Weights of a small GPT-style language model, trained from scratch on English Wikipedia: 3 heads of 64.
Each number is 500 + 50 x the weight over the matrix's rms, rounded and kept within 0 to 999. Layers, rows and columns count from 0. Numbers have three digits each.

# o: layer 4 attention output (transposed), 192x192, rms 0.0619, rows 188-191, columns 0-95
# v: layer 4 attention value, 192x192, rms 0.05, rows 189-191, columns 0-95
# up: layer 4 MLP up, 768x192, rms 0.0716, rows 0-28, columns 0-95
# down: layer 4 MLP down (transposed), 768x192, rms 0.0715, rows 0-27, columns 0-95
o188:490508444460547465553424469499554540385503447510562523504515460422491515436444484449382439597462561538518508459428467577471480534542505489435511531545396472546436499551526479492548460503522478459489508460511535410473461546427534507391451483567544501504486541512502483450536523487447455401
v189:481554469573515533549454475586444572515487499545487518489518451449467507508407531439500596520420474453516479401486482527564459544562447456419499491551475496476419523446455452485514451460383478511460425447490491459483510491461529536402590531453462420508577581546576510509502509472533504443
o189:519492547498441537415477408486517433520457565463458482474552574518518534548526355527467382569565510515459610539531483484436500499483479565534505543459455475481537447532521464409538510454579487386522469526434538548545470516535551425450457462562509507442440450463456495578500466529483501497
v190:527581438515506528512473514464516494526558528485457391487430516505451500519541476484451562544562535619505545472445506476455467479556525449483552555484484394490518459579491395373468459505551452501437468526498438542534507582567426536506553561489550612533466533508490433569577424521439496494
o190:483455501491515491441578554464544515474551477549517571570586539473469505484536498505537473557460410472531499540552512496556560456489483581564465502498496600491507457459529583627576475504445536554552605574476519467468477489509510428392510441582521353462511419568457545402453493433633544457
v191:524493470563495531466501448488530538514507542512503463507439472489534452482523532528423528457546532452412479406469493526556530509499547451482592457512456386546512558497474492533463525544499455492436571589598415524461483517532511501470522488508554488417411556483525521560551553473553507499
o191:418466468541545450508541535472526540615498490521463572462605505474445562559493508467602499513508434538517504507537489508509475426512508541439362481498420508446493492498556507497529469459454404511519489504455502513500493444483487555482415542435479509485605525477520431546451491470438561522
up0:515476441524492532542516486484469517503491524557460452453571499502504521555436469450442499419475450396514487503588397569543552398528471524473445464481543569590567534459520482513516431565482428546458542441523534389515401493470531485522441546534548527510453528434434500540537494462504542537
down0:475580546497513507515521458446520538533551610431588540506485553485491450560462524484436536550524584478403544504458479479525447493522570507465551512497508526494555526420483448518405536461525433519455517448484497480488517565520465446518449466467505540534448473442552499457552532550541462454
up1:528517479486494529537506550467498468479484437476514447460429442510492483465505439485486432441382492503507507532525406533561548459491441619574506565490500485523547474482638474449573565461447451558557449499479456468573485493462510482482521557529476461511525538486499471513518438521549485457
down1:532491423528548495503531490524459422531497493527470486518546525598587475500450510480484519502511558460561522564531517505500528529515427456507481486456465525449477500461430560461518403492494553447476527475557470466426495513566528437499499433511499526437490429498527501475476552522516481501
up2:484472539567457511494446467579497534502555506491464553501517487496497473442494543542495434452415471451580476463446459544469551467535436566472491478412593472538482483463457498474513508492480488555464561535498494496507509493530485501563530585561507450470477454437506487459462595529523432466
down2:540517518494408552475585514409585523456378472476529428523505436487526575563503431477558388454526566442407490493519598474497519470319527512455439542562497552421537521562523550566481432551540504480541484470525494438505532514534475440555547508475472393454525436486449563390437446463513504441
up3:512469539548492458497570394508451426511423542523474465452514571570493501399446476475510514545458537510520451578500514472430509544498417505525517549513488418447476556406470479520594451443389497515406533510442527416499520521499546586546595427528515549465532559461518552408504448436426461525
down3:515484509552493532530524566531531495517512520435503531478480554556461501578547520455411533357496394561571479476485511450497482526416544574450520451482554578488356526475535444470481488448575471527506511548412503496525479509632524478533505490503486543417519517481488537431504515379486483487
up4:505571443533492492479504517433542553492469504521455518523474545463520474456456572517559417463528578532523489553493470486483492524496504501452519508537548409443505490518477525489467482502428547561471441476433531440538520507527522509447548459640458536543519487525493614443447508516517463516
down4:466520523491499487500544538496580424570545507430546505498489524451508523490605553530492504507496567471475523525537524489552478449546505568617456455493486577561443430546450502463583495576527447559516601439414422444502511496459533401399498453529467493551479454620515464487510555544415518509
up5:530460498538527523469589477528551542440512644593595477466549563489476535409532504524502594525480468474401474499553594490435570461491512427409536505551561607472540393374511508422532465499553454577496510546457508468465584488583476517491434519448569399528501536489431647452534483548503501531
down5:599483475540549420479422538488533494512506437568498455470508588562533583548518545589482536561489492563395531503479465548471400505507542459581419402435476473469637516516494498513508445538527521479449453430484510478633461593487511535537426397492575427627539572388580514398503588436550563450
up6:446457473541536549406529427546521471421488586629545527445489530432570496473421412513426446514485538500459541518437468525545387471587506565490484456574433540384587436512549498477551497497497481569574473556444488575486503594423439476411449494499533492512494518530516501599557470547503553447
down6:444550501519506452539421510583531500582525409491405673448491426442505462399505484514526558493566467493537540469586561416513528475427568481478559446439553597517549519430427476513459418497407516398530481539522468460506451517487543435522513470551521519518438481543449359397549515524446564547
up7:427491489472525536472497443455468576461466487538453525468582473486530587450481488456509507435408509435507497474476530448519502522496400496528463518602469525472518494463537535503493490524546501532596446457533530542498449466445474498485608518471521421502470522538506538550570503567404376469
down7:486535500552441529443517464579522421515573375581551454441496518555470560539520567506557390576381521523459481549490542550366583534501487476427500512527497440627511484540450491582510489464574415426475591496447460525546498525435472528509508429497504517480564469500567488483527551460529544497
up8:515559508554606534499528525584525444535472582509452465479558534541487528481556522503588509569389515464625605505439567509533539398520526546459540499559491544472522522487452428388466574514475528540523585464552521508458525468405424495595510555554505528501485437488489461515546547524489451463
down8:493434466433549450534512545436419544519526491518537535562492603458399539451536529487414498509558455450471526455573462426446485598466466502459540528563464510482516487583543517588513437452428527434369457520466519495551490505514555466398494438443534437520540439458416533522422463579571519453
up9:447458554543497610516551498532534481577550541548479527491520471507544475448494483423497567393506438503494522557491517507475478597470421463538546539493463455559520523469516538585552483537459564519554517433583420494522458425557499535358516498452501459575563487492471494489405464587501497563
down9:520564470567517481426471459517472496428465479494470494470456473502483523462495467563532509512552428475466475450534556446463514473454491560482512433463510508445535496538547484465466449501415446501553576541509454458503570469453452469519431440578581547441500503457527527497500482544493500498
up10:456537496477442491567407546469513561509568546404540521483478335570519524523471397413518510369552466511520447459492544477418490550503492491483476402513532590546501503545535486546530443538448471497561498529455390478484585510539513561465554514654396551480586504479444457464443510503488478592
down10:475433528544453466505569461488470553556534492415502447497505433512473410485523437432497458559525501479505534474536493459523478536532429479564497546445501467383527506430472501436458393490486522539462413587496518556515427415533394446517431474558494480517492546415419462500559518572575508423
up11:517497482455482557434456520464508535528460488633449520504500471491530451540457481546511491483458486425494491442556470458463605521429502486470508521572494589498531518456495513486539478438546474453506559450557443442593473558448466519487518566546502607444490428558485457501482530457461489476
down11:484502520525533513527522530554468497478504531439554459457488451499517532474550475442517461457465490436512585517519539493552512485573487477473537509536531488468541494520493558520481555459476522489480475430454471481518432465493544447565481479548528499475477528457478510567511503474461492581
up12:432532525491440529542496474497462492616478402554494518394479517477558571453425438547456503440585508502511543536510562468589498476565437550534503520458495445491504382556583439576488447578505531533481394532520427485515629541476499527408522556535520432482481457514494493418480527491486475518
down12:545489513478523490445531465530438556419551489508499567551490535557551439530454504500549492507612514535537563474448502496437538532584609502469484579484453518515498465418500527572418532478477429487537509575521523504545467446478594559469532371434474479532580461543440464512518561429600496554
up13:452512558581613510442451343604468484456532474502556497639569523458518469509483479544443485512433429513484551543561478498591477518555446539412443494570613498528487553512554544546549371409528473441460626506578510538516506499467542493493599496461460514428607529473407546528420550502530508499
down13:538486525602523504512469582472545414513565347574495466460459504569415461611498497559480477435520436531560485461562495472638469509536476436572507488539520462570511531551554493447449469430540480490476546469504411482459531544388404599486539425467409517489464589508443554518446548518532460417
up14:503469461527545485537421525413461459494493518568514540611419521495487467528490461593440498511451571582555498558571546484491487389537491442487491511460580498540480470461424509469522544335511537506500423538391531452482481499519565433519500563501527553399539498520482526525523584445450540493
down14:478497513470446477494527483564458529502411451521485397465382440449422499457570565478533459604417446531504559494471436457500595537519550556553560516498500572384503462522518574467526463590580551495475538525528499514491537466477522515447524509464442475506448513503508531597498479522405544503
up15:444549606549534519533549466431457400489594512469505489517596410461520492475443506434513550434548544494421440573510540553511514529467458479571444426474529497457540463471474538438412465540488492426477518436488521463371511483516469479547487565436519430422405518473586605445461575552472565491
down15:537428466495459582521507514549496469456526495475385442436589657535422585542478473466505602506474527525479528480536530480450482501511438589487493439565540484429583502485486486448485531531520486498406360425567489475458514498520414517537531457509582531478493565518498472573505506512437552508
up16:463518452523556555457500505546482510543422455482496558445480532422459584516547540495515492463522581505441484485520563450445503514566406501483469523444546509553453554456571462549458500532424582476528534506563506551562514452467430462438461441394522557454381517520514453478518536528606424484
down16:507468492487555513520488512489483497548423558545447502567575523490455538462415497587506456523481490510492502502515498563551508538514538530548441515585411567469470478600537562527390492516544516448512465429479448394481545573516572561542408522564505452511547511472502540570514528490456641487
up17:513514393541467494455457408477543448497447503572492483513473530526504505420477520468437479489428468638607493502475491441621510488511496473619435444464529468474478512535498431459527545548412556497448537489470509440470546532543456537537514547361528500463545529451479466452565531540495481368
down17:532484584452486515534387455416437505589436414527472525434619514459459496592492517470554501507581573452488538500481545492505493463464502524450489524549559496530493528424531588474525433510503562552544521519610505439507443486547563600497486602484391552525537513542503479421522526440480541439
up18:490435446488467492424470495551447573451562492458489492587530516558531521452602458504546500521431449395491536497441514411589511458589459454530523508439558473473529439461511504482536522529544518517552477444560464417507533495450495466574435490505529481548447457500467479436463454518531380535
down18:532531583453466455538482455509449500486423533500558489479527541340531558495471496435477473445487506469468558546467538567327476513510441526452421433478450517435564488512429553475472534545554428465502538435479473533490490473540503414524547458451463520434541544483482457461520544558552463419
up19:478571539427544555476519407500503480529494513485518454500525515468519537474500424443486536617524416440559462455576559480410578554528431439547428528463541491463594475423437502374485532515390476495496422563490427490406516420473524577457473544539478545547478526505451524590429427626523496496
down19:610484411559485497532464545436529524457523484488481483548523468430446535543509506484395456398541482535567485481512531426457452486497430558496519577509472427494484476543469464491487494451505534425476587431552521439507457503488555417470609426558514517478479438544537512508526477594534429418
up20:487508442488410500490547524531473505494481535578480452554467586379484477535541486574580513440585506577586443551439563429556429563582453384437505573524517508577524440508492556469529540503570479498464490487573509521554502462394536431485497534538476493526476598537528503435461473528521424498
down20:556448525510473485544519469497494599488482485490535490446420561483448410434496500491490539552455546473533382447449505495524480508611514564430477467520410425475455521431462476581463461592543581536361496574468489503430528486441528551529597526495414482529433535538564423512484555571471533460
up21:546430507555488459487466536507423517565531452587581458509505434484494461582466583559476393586443417428403442411592578461466434465393454449543423454576504522487476575524520469408503415539558512603600470520506490508537453455515469552595502501614463413496599560525447540453497407578517423540
down21:531557487429515526541503556477532619424507411584508377437513471445477505587506495581399614550524510429483531488515576574454505554453489405511492492506555472512528552457497541622500505447590527470466467506461463415479527502405553523570518542549444513497496445512512543481595565501488494411
up22:457506402558426575488513518460587490590440514484526435511468511530464558435513478548347511597591410449479470463503435548447508426546465440567472498550514512493697517595455410364485459571496481572487466447419420436503528551530510416526561537435425488451514579437529471502482440504524430559
down22:446427540577493528537483468413461437491515422440513500395625504526567541475485573426401515618530478476433420505504476492447453425464563433452495459477558441424464445459510566487495462440532512445474496458543515427551521555461568603533582513429589500552461537395511517519529517470478494498
up23:521444461499527572441504464482478462648498430500491482409536497474581505526512520572507554440416491479514574571467502490521490480496531490448528440445502549544530495460447515536532470536493435426487537520518493578468464470529529527437480419473475482570464418448582499374522475611552440445
down23:410546410501524590531557427517398460533451525460480495482559501544594450498544517496552461471420492481424522515505483473531526491463488584549465511597614468391508557455454489552429605556488518570576445462451471420486519437518497428439483460547489497573518498516415566492430509551541491579
up24:424505462436557507499542505504468388532435528509561422491430584466406506509578481508524502569439562447435542552487533401440545563472549436472540481444389514467528517493452485465525518523474473544458514521471460504477520531436457439422542518520425441560466622489503571567495399501521424462
down24:479546510489570458523556522569474496489532442553483443495538394444509550416437523436523396442465565437490526531502476525500515514442499424435551458475402491566489473476438455571516387479492535470506466422515463506457495483546544434507508508478496508494519458448435492493466383436531513472
up25:605515518475429439442488423489520490542432587491550541482500543452534334373471473503548505497539427506427448471508435482514553478438448475477470481471439526522615504477509545482522497405391328501587459459544483504534542403471476475451525413513586537512461528449538468459566531533512394556
down25:509471552504450422485495496540438501434588437546508552510432546528456462602503440525559409452425516502479490449449499515480431519524465543580536443345543506543448413445478510471505528492517533475405585487556427558452455515575494613467504504604455590476525471464453440412432610568487480526
up26:458487520558540538550462380532507588536548470638482421448447502425492412527519510458572521490496427492515455517686542488500522438398504499474380559612567454464587533496518451622479425526535484520437459574521524577455486441546518582455512514610542528403490496377421486543496444558500537471
down26:445474523617430528414520422433474525539604521467514429597420499530496543452498453543453491436400471430450376553447402618458533474568487491504443555503474573539474506553448421517531506477512503573432517460514510504611470484465432410533480511529516498583422613498519433479500560431602557457
up27:504518532479509601501502473494482493530491475439502464522450507459441556516491491465456514544485563505497549502588504526453567488509364551490570558451521437591537518513475524382532477450517473482535445620603436399393421524425502553572516532501507466547512513516490546457512505549515434507
down27:458534461525581467462431513472525525507495503541506474502517399510503418516485566489484516488593423530537566538481500486533540522484495520497450558493471570445398487504460509500503523563563395433532554548530510519493501433446515530487501451436460495462496402487560434531466529401477505480
up28:495506514545595627511562485482545484523585535521498472488472514427587465496466430548517485508534525409564487484557535604565509479471421542483605519559541468551514537554474517540511440417424457500478483458538463458515553459407593559540525469507451549541447508533476520428551497501411465526